Each number is 128 + 32 x the weight over its row's rms, rounded and kept within 0 to 255. Layers, rows and columns count from 0. Numbers have three digits each. The size before them is the row's rms in percent of the matrix's.

# layer 8 attention key, 64x64, rms 0.0934, rows 0-63, columns 0-63
116:180053110103154184097140113159109133120123181086156093175172134153112162118148133185174123132066129140154119075112130057167088150125167132105146114106174112151153150188162138151122092145134144
096:143197164113072104162090144133141137156110112180130154085113159083127131165129152101089125148169113086091179163146113152074121076173047117131139146138142141164117122109114160151080064090101108
150:149071109134162172076093066135077138100153148103162114162180112167099147073097145167145119129124151127151095108114152114177097176128143099088159087095171118120129074175171177096160155150131156
043:134116140136092111147151155137149120114071137146098109123115101138191161151156074133107175150082102131153172165162098122079128073117136153133099152176061134115127194107114047193120091102098109
070:113128154169105138111085138176096148077099106132098149152129171142166128194167104105184166109129121154112145126146028074088083115158153104133084142118069135117118120115127100146089161184167149
130:146049098127166174090153078119095112117160162088156094176162101169095127081121128163156114126106144159164089088103168095181115171098158113105148103088155105133141095171167158109164154143139174
043:154137135124114155099078076090107112154160168133150144127180083171141138055109139142122114151191147089107161177162146154081076118147085110109117131146134140134094079153195171135173136093087170
129:150056102125146179079142090131095120115155166073163101167178121162094141090118140174187125116102146133144100088105134075180098164114160120090138108098166113132135114188163169093160150157148161
099:141092140143171068116092109173126154148107148156066098176117148089107085115063151107195144132093172155070168136107099098122098084151143155129134127145105223130137137160140129112116101166156136
086:103106107141144102142140138110136110092207127140075139152095113148136072139099081172053131115123122083087163154092164159109133193076143109118130135131138138173180112137147134149125136226137090
088:146154118155135159119116126110098188161144152100119150128143095161057077098069135153169083131076138143094114102098209126136132170149131130182133084075165094190137109141131171123134164077143136
087:102137119141124152141109115118087179158179116122148135147118149086192164150149115137064069141132091138189112091084135110101117179162089096105148210046106170109170137119139115114128148122086127
095:087165164175150103153102151095154107147142115118114124086097094169157134169185071108111154115157158102132168152122140147126114080110081245175122156112140130120095138074116124139176091101143120
093:145123139155085091144159117112112168114106077098165133173136200149098161174108152142100132123156123095083163162118145124124114078107093105117135069134084180171148118125096073095053119090190139
081:114168135116079146150173115164170083156116153118118140155097115070172104114105090160123127150066152117176093129145181119084087155184173133160118129124109168095144092127101097185068137077111089
094:186119090098133135166117134135142141107064127135145157179151141117158086134216102124117118134165119083151157143163145118068138050177145155136141143139138165123097141108125093225111161155100115
081:133112148082139120174128132133104092108105143160118034082114086100115151147158081147120112120111178176133121160122128152088089091187098095114082200146097137096168150124181164163133138132185113
101:128098142165088115139129109157161096145171161118127049155171073141141133137128146129196145107151087102135120161148144156124109126080133164105179118128098079094127184106125138191112128050079183
095:087158113141072166146171149106092064157127136122112109147124126072056134181135108090172170134099135104145168154186129115184098136179056122081134101147094100154170128102113154123119139100110156
083:140093152120198145160143090098106121147133164066143191105180122109152157063097085112224120106119134165135117117160135129103141140098107047098164152109146107133106124154117144155122140160077104
097:154121129081138116126112119144142185215085134163165102080097103126143178146169065098165135150193110065152133116106108112144147060124117111163115130149140203141145111113113093090130150144096100
106:191134133103177135136125128134153102097164158157088085108129081101122166112174112138144117147142132095189163092115197137119127179116114145138148111098071191135093108128135136043123049138142100
097:141132059046151089045151121098153161097103183152127120109093132149126129124080133103134135145145111152144097122060145157172088173167092167119171149103078130108147104147150123172108143135111078
099:104135101132155095115169087121107100134101123040161149136185121111075088108065099126165088205171114141153132122127115154137111148193143120125097138195191158179125130121134151147121108132111088
097:148140170130084096048147149192122114146142111060155117077094110101103111130098083140198165124146124119142130096134127163033081173138135127120171128185124122138142129117149097080162126138123145
100:052108156174130139127058112165131164125130159162198064114108137147104106140121128145079115096126117141171146117114149084159105128143098158125147087162100128170088116130236135165120127162108113
084:132091150099155190113143120158098160143155179147125137145147123104160103160141131150155103194060100128094119121160147088119089170085167156175162105119127079111072144131171086179186103073119139
096:113146123191085062089130155104202083086125163089130122149117137083199122161168139102144118167143099107145195180136123149093166170175123097120081115127110127143103134131119136129135147072079116
089:090134112086175119111083199121113121119128162028136135072089117113124188171125155104139163157152151153085125136103142092151132114103129167127092106140091169039120132112104158139122166158103145
096:171114112154158103128152152132136141095145137168193168161096178068122132152207147156182177111121140136065096156142083115103146107117060047149130143105113090111112119090141127127167094133139115
089:106132037145163186126167130139095100147166140128130109104125046100134148149119128151091135153160133181108134060147129115199099153124118172103085084151105128178119074136143122126137107087179107
101:153138153106027111122047179152093105134168149148109139186119151165159150149141096091124093152111150139132154086143074116115198091125077142108142134164104131138106146146174136131064142108106139
114:171093105127163183147118097173087098107163128095109080139191100147107088109116160140140109134098082131159105098067195129145102157132152141097125072079184141144089104171183147098137148141137170
037:126197095116137108184108153145181094137143067174120137088094134153154122139080147151105100068130153098117107136204139185084129132148121149176093188135114161083077090096126107157133127141120156
049:125167138102085077201118153155166110136059116128112126200078108068150101193169104120111127155131122149092139150158115127139146136159114107159101129159110147180129167079088086136140097163085090
318:096186156124082071147124181119160145161094110148119178092075142101167157162156110117107137127146137123076153155173087136086161092144099122168109176188071120122137151085070082155117106122118105
073:100165165134106064149116169145166145126095100118110164081038135123160152188135120117105151114125116125128151146205064149082120080173097126129117199175091129109106153095106131149115145138118107
136:094170172144089067129100170122138154145060116124121160079068153083160164164166115120108168126133114131079145143158065121089163099135116113145122151184089116147163176108080078149143114124121086
212:158066099121166181097109099129100128099174151113143092173184112161088111086110142138143127128119132131171101109071167121161098167119161118083172102073172134129126086182180176101135152138148177
051:147130089128170193167144104155101091135203119122108107120197108176133094110088160128107094138112108110139111087095181142156104126113135177130091096070158149103058102151180154128134136117140188
072:126063093173141119120136151164155175161108122094119140169114114154151117069098086145133088049150147131130101116056103154082065104129141088126198151128160121139135107152132145104137193138179134
087:165116116125151146074160106133200185143116131206183113124179139131126130162158086091102147144119128111077118149091102120156108181110103193127069104117186171175113127129133105102097148137166110
080:140145118101176137101070098120142116123114083204186132214136090168177105127078090131131107155178122125147126133086111102139171132126145144126091135148177130110117131143100132060123156143055167
085:120144165114082134139179117140071156090153153112159070112102099175094160135070187111138191161141110063113131141162072130045139145116135148115101144179124119144099086116122123174144136124169109
084:121095126076142127188144160120131135136156092058143134194106120099118136150108113066156191128137137099130161129181127134103103170092161128148139114148063091175170120103095125090190144072111170
081:172178114106055128144184154127125108113041143118146151147174154158097112117122157120157146129105131106127109113112112171161103139094181095136157117100018137144119183125086143090124142127177127
076:080093185187120174064136096183092101105142160088095150174150152153169127068090148130186165132155117091169137160108148104085106151140118119159156142118175122134123137149114103123179096071140125
091:124140175161147149091148141107138118097079166102140079104069165101116155119132178086154142136155145156101117080167167142085130124097170078128184145083110182150083090125062146093138092085160140
079:112118092156159167133133122122107092179097094114105122083105184117152184140044142122108128179086136100147110104161116118174194182121118126135110089120113174136093173132093163074161112111189107
072:114145134176161098048167116087110104150117109167136110078131119127101102117143178144111100120182133088094103115153154133206145152057082104110131193110125140125132122094076123152165101119195141
074:162059108124088098108127141106151157121133111105156144104071151174146121123155147120105140177184095121129091133156098149160108084159178114122101165093173218174100185084113086116107092115147149
074:121157164100127141072089107132110154173147193105098133169149131174144171166144140089116117156107115116089065149133172169137120151105110093111160157164186133070187119111093154150074078096160151
076:158174115133187071116147214128149086108087099185076135146143164133077149162127077118158140115083120145117097102141103084157161067162102162138074134125089111119125149102156139163102133094158129
073:164132141187115128135056149117116147166162159137171091120078136077141105082102119082142076202143124123108099137164140115139074090116086133158152104104119093119123151107128150196195151155133079
078:148106121136104134118100130143092099067092095106169142061154067147169134119079150096074145144156150136127057161139120127154143098122099087179182163186107156116143154174060106112119130139167132
070:151135129106107132156149094156133095127142082162145167135118126128105178119046120158074148070134087127134148162122150069178077144149129100188136147169175179093178100141091196142124108109157142
081:133153125112118122102092186115143143139136172082090154105083093112158101140189140137137132133100135179103136196100145130069134102122093208163119152137113195112124135054156147156100090163177114
086:090103083160113198060172112108115025154150081118151112168173138104113114112114103132107105141110069149161132111147131105163122138134212091151137130084107143127165132127115133180128132108127087
092:113130082133145091174109194159169129101141121148098173076118097169118105113174095119068062123163122122135146155164142132075152227123163163152160134112126158161153135135128117132146079171103104
080:092089086159198122132125178155129126161117174150056161093153102160139085132079101168163171130118123108129108176191110123105146153133118092157148141160134074120125143107112107165106119116056190
073:163095085146126151167052160147044088122145156135135109171088084091132124157130167100144124134152157155108178178145138167125134132174151120095156137115097130125097081192093059120084111147143131
087:156076172114113104170145083109160125166110165124143144112143128197133098085108136139172155175076137091105146095132170107147100137062117118054132165150119180069145134124168132072116097170104149
083:146118081134046147070144127100130127144131134153151148085141130119146185152083175156106090105177105096120185109157123095102156082186123108122166152119143071067129127109132106186189144113131163
084:093103161135089082150064133131144153097169137090150193172116107160089088144090116092104152126159126112125160094092138134222147168163162123153103109082107172069105111123095167164152118138108136